From a checkpoint of a small transformer trained on Wikipedia.
Architecture: rotary positions, no biases in attention or MLP, tied embeddings, local attention windows, gated attention.
Training: 691M tokens, 5273 steps.
Each number is 200 + 30 x the weight over the matrix's rms, rounded and kept within 0 to 999. Layers, rows and columns count from 0.

# up: layer 3 MLP up, 1344x512, rms 0.0939, rows 1128-1144, columns 128-191
# down: layer 3 MLP down (transposed), 1344x512, rms 0.0885, rows 1128-1143, columns 128-191
# gate: layer 3 MLP gate, 1344x512, rms 0.0939, rows 1129-1144, columns 128-191
up1128,180,167,198,141,251,226,210,214,159,203,213,127,200,203,186,200,216,180,225,126,206,185,132,181,236,203,200,179,205,193,173,226,199,157,242,175,217,203,160,203,250,268,184,242,180,198,199,161,259,192,177,244,189,213,208,209,194,160,266,244,198,215,189,179
down1128,164,249,191,200,192,212,181,160,231,204,197,222,243,252,205,183,256,201,260,247,207,150,197,199,220,212,186,208,212,243,247,247,226,208,236,197,199,257,191,235,111,241,124,235,186,243,155,223,219,194,272,170,240,180,207,234,173,154,169,130,168,159,225,142
gate1129,203,244,200,155,203,240,179,211,179,210,212,187,181,182,212,160,200,181,228,246,166,184,192,204,180,217,228,161,158,183,215,266,171,199,161,188,207,194,184,206,222,248,196,150,196,197,233,243,244,243,227,209,173,196,203,186,168,216,220,177,202,171,186,209
up1129,220,242,161,202,199,206,152,191,221,176,155,191,187,224,219,179,163,176,167,184,229,197,223,181,196,203,230,148,198,237,244,157,227,219,186,234,194,256,213,231,247,197,185,162,174,182,227,189,213,211,198,204,210,228,274,217,231,198,238,211,188,234,215,215
down1129,216,198,182,175,147,186,168,215,219,220,214,192,201,198,160,194,205,176,139,220,181,197,183,172,154,166,175,154,171,220,209,223,179,194,198,211,254,209,150,183,225,213,161,224,218,169,192,208,158,141,222,210,243,211,207,201,197,158,203,199,177,194,180,195
gate1130,164,235,218,206,155,190,212,199,209,211,190,157,189,233,191,142,160,213,217,229,239,225,215,195,215,213,191,154,203,200,220,169,236,255,169,176,239,201,148,162,211,147,175,181,183,223,225,197,203,181,166,208,208,218,164,260,224,210,225,226,221,142,195,179
up1130,186,244,173,130,175,229,181,153,207,180,197,209,156,137,246,223,220,190,200,188,241,172,236,218,169,177,202,220,224,203,190,159,204,210,239,175,172,283,171,185,231,229,211,194,159,189,189,226,214,210,123,199,177,247,180,228,227,216,162,215,204,209,169,205
down1130,201,222,210,180,243,241,182,192,234,207,219,176,167,171,202,213,201,218,203,218,170,190,143,216,192,210,194,196,156,199,213,192,218,187,190,221,230,198,200,224,171,195,150,209,228,182,195,241,155,195,235,186,141,213,216,178,179,169,226,195,232,192,195,213
gate1131,191,212,198,203,160,190,202,150,148,210,177,171,209,184,227,194,198,158,222,232,280,228,234,174,213,163,152,193,203,224,206,213,210,196,260,231,182,190,214,228,219,219,205,187,190,210,225,181,172,209,159,172,174,188,179,211,263,126,200,203,198,191,164,213
up1131,212,176,194,205,179,252,200,267,222,212,214,128,205,187,195,182,190,273,196,159,267,180,227,181,225,252,167,196,181,231,209,223,189,193,221,267,179,224,207,230,249,187,152,199,194,199,237,218,188,217,198,169,230,201,174,212,167,185,189,215,206,202,219,156
down1131,172,174,180,150,236,206,189,203,194,220,208,172,198,185,205,179,221,195,176,159,215,198,153,200,186,226,220,203,178,199,204,219,213,186,197,239,175,177,266,190,231,198,216,181,180,209,180,141,246,207,195,153,246,190,261,191,204,201,235,149,244,183,231,184
gate1132,188,227,172,153,186,237,184,193,156,216,164,144,200,200,211,143,184,208,198,156,166,153,213,232,231,202,197,219,171,205,256,164,139,221,185,184,213,217,257,201,176,178,216,234,220,204,204,186,259,203,191,198,223,220,161,231,187,200,202,219,185,181,213,163
up1132,168,198,204,226,152,209,214,232,225,166,192,221,148,198,203,279,234,229,176,209,120,209,195,214,208,182,188,223,228,195,197,218,212,207,232,128,215,187,207,213,188,212,230,231,189,177,185,178,241,185,237,242,174,201,158,248,187,170,220,247,160,158,184,167
down1132,219,210,125,226,192,189,194,222,229,197,187,231,187,170,195,237,221,241,188,229,121,218,214,148,203,211,210,167,190,197,212,191,210,155,211,225,137,195,178,198,212,246,250,203,242,203,205,155,170,224,172,161,157,188,210,199,228,174,241,192,234,207,174,186
gate1133,236,254,146,164,176,240,192,191,215,210,218,157,184,199,169,184,190,187,244,191,234,166,163,242,206,189,248,196,180,233,196,175,161,172,244,202,233,219,211,198,175,164,210,226,206,184,178,194,221,222,183,213,219,233,233,246,170,201,214,240,185,177,157,166
up1133,150,250,177,162,151,185,293,160,184,161,163,184,187,218,205,218,226,194,244,163,157,193,178,202,185,226,239,188,174,183,224,243,243,191,190,180,235,184,168,203,191,205,186,279,143,166,236,162,199,175,239,172,219,232,226,193,197,254,216,235,246,211,220,97
down1133,240,201,203,177,167,154,191,176,196,205,236,224,240,213,210,152,189,186,220,239,181,187,222,214,189,203,242,192,234,223,216,212,220,201,199,249,207,198,215,227,195,143,228,187,227,154,146,151,178,226,191,160,200,198,261,241,199,255,235,204,169,203,261,226
gate1134,238,203,219,220,253,218,176,215,168,284,196,228,221,191,196,209,221,177,220,196,188,212,216,162,230,179,141,214,200,241,175,260,239,132,230,236,214,208,191,200,243,195,140,139,174,210,156,217,249,208,223,196,196,161,171,167,190,202,202,240,236,243,205,215
up1134,168,215,202,175,168,186,171,159,255,188,194,179,232,210,185,199,228,142,229,188,204,216,233,192,156,167,203,168,197,219,246,151,246,197,205,246,166,182,190,268,203,123,202,238,217,235,218,183,225,158,212,181,202,215,188,153,236,215,202,218,138,179,189,179
down1134,199,171,152,228,154,233,182,223,174,162,176,195,207,226,237,222,237,208,195,167,216,185,237,203,185,121,216,215,127,204,210,127,160,176,188,174,181,255,152,207,226,200,213,226,245,203,222,157,188,219,202,219,233,194,160,183,227,223,203,227,191,171,176,198
gate1135,219,176,252,201,175,194,225,242,219,238,221,218,201,182,165,195,203,260,164,166,197,149,263,210,225,184,221,183,208,160,113,235,203,154,125,242,202,167,210,222,223,208,281,198,169,195,181,188,174,238,257,203,178,206,172,178,215,132,191,211,179,212,237,235
up1135,205,214,209,181,169,230,255,213,197,197,167,211,181,241,277,175,217,210,201,186,132,219,157,211,220,143,217,212,220,225,240,193,140,232,208,185,191,202,209,104,218,192,200,168,238,157,221,206,246,142,198,244,184,201,236,202,177,159,204,172,201,225,190,172
down1135,201,200,197,185,206,246,224,182,154,192,172,164,158,200,186,234,195,212,218,229,178,180,176,186,218,200,210,171,224,161,196,179,174,216,208,171,144,258,231,166,213,201,173,218,180,246,197,183,176,186,163,218,230,211,233,176,193,208,220,181,183,216,146,275
gate1136,170,182,218,185,154,209,249,220,173,248,187,150,176,225,255,167,150,178,224,196,222,204,196,211,166,250,196,252,205,158,203,251,188,212,167,200,198,194,210,194,229,191,225,182,254,253,191,209,210,184,174,148,259,219,224,176,182,199,199,178,270,188,223,240
up1136,233,210,210,197,192,212,217,192,118,189,252,231,214,232,250,239,195,209,172,224,200,216,244,181,167,191,208,211,157,237,269,261,166,265,177,182,195,198,165,173,178,211,216,178,226,193,196,206,174,237,257,228,192,207,160,187,214,236,191,198,238,195,220,222
down1136,248,281,258,191,197,214,147,198,225,203,229,233,178,198,143,203,204,196,187,226,233,160,239,174,232,171,272,187,233,208,223,206,145,199,202,205,147,266,201,239,175,233,212,161,184,197,208,154,190,158,190,225,221,177,232,192,213,204,194,190,203,202,192,158
gate1137,131,157,160,150,216,201,217,180,255,166,171,184,188,182,180,186,121,195,160,205,198,210,184,207,203,207,149,192,175,230,160,196,152,203,219,288,190,202,206,202,242,209,212,157,154,175,127,231,184,193,167,203,226,183,167,218,171,230,195,162,150,246,220,214
up1137,177,175,175,193,204,219,193,156,214,234,210,242,183,200,195,180,243,226,170,210,227,164,213,252,223,206,212,155,187,186,167,216,205,215,261,246,199,205,180,253,216,189,247,191,224,211,233,189,155,232,151,219,176,234,212,252,207,221,224,197,189,238,240,188
down1137,213,224,221,202,192,232,232,186,207,234,200,199,228,206,182,207,143,177,257,191,221,179,240,158,245,263,214,244,190,144,186,201,187,221,163,159,205,264,167,204,137,232,133,199,186,195,194,154,187,198,224,224,183,210,170,212,217,163,178,261,195,185,122,206
gate1138,191,193,240,175,177,229,202,191,224,166,159,118,203,199,176,199,188,143,220,201,202,184,153,196,219,164,206,177,195,230,207,198,217,195,200,188,193,212,181,208,225,195,157,244,242,173,193,189,198,170,213,143,178,195,210,235,188,254,191,117,255,143,216,230
up1138,163,228,176,228,213,206,204,200,170,259,193,227,188,192,192,180,179,207,202,218,246,219,217,145,163,175,178,204,140,200,183,226,259,220,205,188,205,185,218,212,207,234,250,230,228,215,204,228,205,211,224,161,200,202,161,211,171,268,197,185,179,142,217,228
down1138,218,200,250,215,229,177,195,145,136,207,202,194,195,150,244,183,199,211,174,294,184,200,236,192,208,193,177,191,262,237,205,216,201,154,228,241,186,223,150,181,186,242,212,212,164,188,198,214,206,190,194,284,226,173,170,147,253,249,151,156,233,211,203,247
gate1139,223,176,169,155,206,208,162,228,222,195,211,177,175,183,215,209,196,214,212,210,209,225,200,226,204,223,218,177,143,228,214,158,198,216,171,233,209,184,206,186,175,167,232,241,207,216,176,190,221,176,236,141,176,197,195,245,186,212,201,169,199,211,222,175
up1139,211,229,170,238,211,219,212,252,185,219,204,148,221,236,193,183,193,209,237,245,169,270,204,163,159,183,236,183,222,220,247,158,238,176,226,177,166,203,154,146,183,162,217,198,204,187,173,152,248,187,276,185,211,213,163,221,168,176,167,150,166,171,255,189
down1139,223,207,137,221,238,217,193,144,207,242,221,172,164,172,254,170,188,117,213,251,190,266,233,168,180,242,241,256,199,209,223,207,232,235,240,239,206,229,245,160,215,234,187,199,183,127,203,163,187,185,167,150,249,245,204,251,208,211,223,169,172,206,170,164
gate1140,170,175,189,210,191,197,212,203,217,169,170,174,196,213,228,188,222,162,206,241,218,214,189,167,282,214,246,235,235,225,255,206,185,169,208,231,242,173,185,178,216,206,193,190,234,199,192,194,206,192,165,178,175,175,204,199,191,161,237,170,187,226,206,219
up1140,216,202,213,163,175,160,191,213,185,168,212,161,166,139,196,195,218,206,200,210,192,172,165,159,175,216,171,137,226,163,204,191,218,170,161,214,232,197,245,192,211,227,185,200,209,229,170,209,154,177,180,134,205,203,223,216,242,216,183,202,137,147,218,255
down1140,184,200,218,216,217,152,193,152,179,163,174,212,211,255,173,168,219,239,160,136,237,245,140,199,218,153,204,180,176,216,198,232,176,175,164,188,197,210,253,195,188,201,142,227,203,190,180,224,187,232,172,199,229,155,177,170,182,178,194,245,193,199,226,254
gate1141,169,197,171,212,191,193,190,204,248,148,199,207,215,255,185,137,168,214,239,207,215,160,275,202,196,184,160,193,240,224,198,172,221,221,175,213,220,191,255,207,253,191,187,188,231,174,213,152,206,194,194,176,197,238,257,197,207,210,176,214,171,219,187,219
up1141,201,210,167,169,165,171,159,152,205,160,148,211,190,229,166,191,229,228,221,218,218,260,205,187,235,180,206,189,236,208,190,212,240,192,232,189,288,206,214,264,190,158,162,170,181,202,228,183,225,165,183,188,229,186,193,186,195,280,205,188,242,196,188,204
down1141,215,200,212,228,159,236,282,199,167,205,190,156,197,207,210,225,218,196,168,205,167,228,144,263,263,172,220,214,198,193,186,257,216,203,194,195,186,200,173,208,185,233,188,148,222,179,216,189,196,217,205,183,226,149,200,221,156,189,212,173,172,206,226,256
gate1142,225,198,204,154,174,186,177,166,239,172,184,183,191,231,225,237,210,200,163,175,169,241,270,155,188,256,164,201,214,187,151,181,218,155,130,184,257,157,230,191,181,170,216,207,200,188,225,209,208,204,245,201,143,210,217,270,223,135,158,161,228,188,206,175
up1142,210,213,160,211,175,168,147,233,302,208,202,171,218,242,250,196,230,176,154,152,239,185,193,214,170,158,202,204,167,163,201,182,138,186,275,199,210,198,183,180,188,241,239,198,158,174,153,152,223,220,197,284,170,190,231,190,221,264,135,210,206,243,165,205
down1142,144,174,173,250,241,218,177,146,244,240,144,234,231,235,199,200,248,201,189,194,198,222,180,234,189,142,243,222,147,199,157,155,179,246,206,216,186,181,174,160,237,228,176,232,177,192,223,187,224,285,189,220,200,181,205,213,178,162,194,173,212,192,187,219
gate1143,163,146,253,149,233,209,230,176,165,187,179,205,183,189,136,221,239,243,201,179,143,217,208,210,204,238,158,198,216,231,224,200,201,230,215,208,195,242,200,222,177,202,193,199,273,241,183,230,205,202,178,178,167,160,254,211,164,234,207,163,180,196,132,190
up1143,200,179,201,165,212,206,183,212,210,206,152,186,189,184,126,186,236,255,196,227,209,169,182,215,173,155,208,197,237,176,222,185,161,167,134,213,234,169,220,193,245,170,191,193,149,197,241,231,189,162,194,181,221,111,236,208,219,154,169,178,207,154,172,202
down1143,209,194,177,177,232,160,193,191,255,194,231,221,223,207,194,259,168,184,242,222,247,189,202,222,197,200,195,146,179,195,172,189,241,195,190,176,232,128,192,241,205,177,185,236,180,157,252,257,249,175,242,188,179,194,145,167,201,182,142,165,192,188,266,214
gate1144,193,245,167,177,154,197,195,203,187,224,203,207,256,171,235,161,182,170,189,185,231,161,153,206,213,260,195,109,175,155,187,229,171,213,187,160,211,200,220,182,196,179,219,221,220,204,183,177,174,224,139,209,190,220,230,195,216,214,231,189,197,145,220,208
up1144,160,235,214,228,143,172,194,167,233,190,185,160,216,213,197,191,203,171,249,271,196,207,196,174,220,190,195,214,247,193,223,217,183,218,210,158,227,192,221,196,242,187,189,212,188,154,248,199,174,214,188,170,185,247,247,195,167,196,186,217,203,203,201,281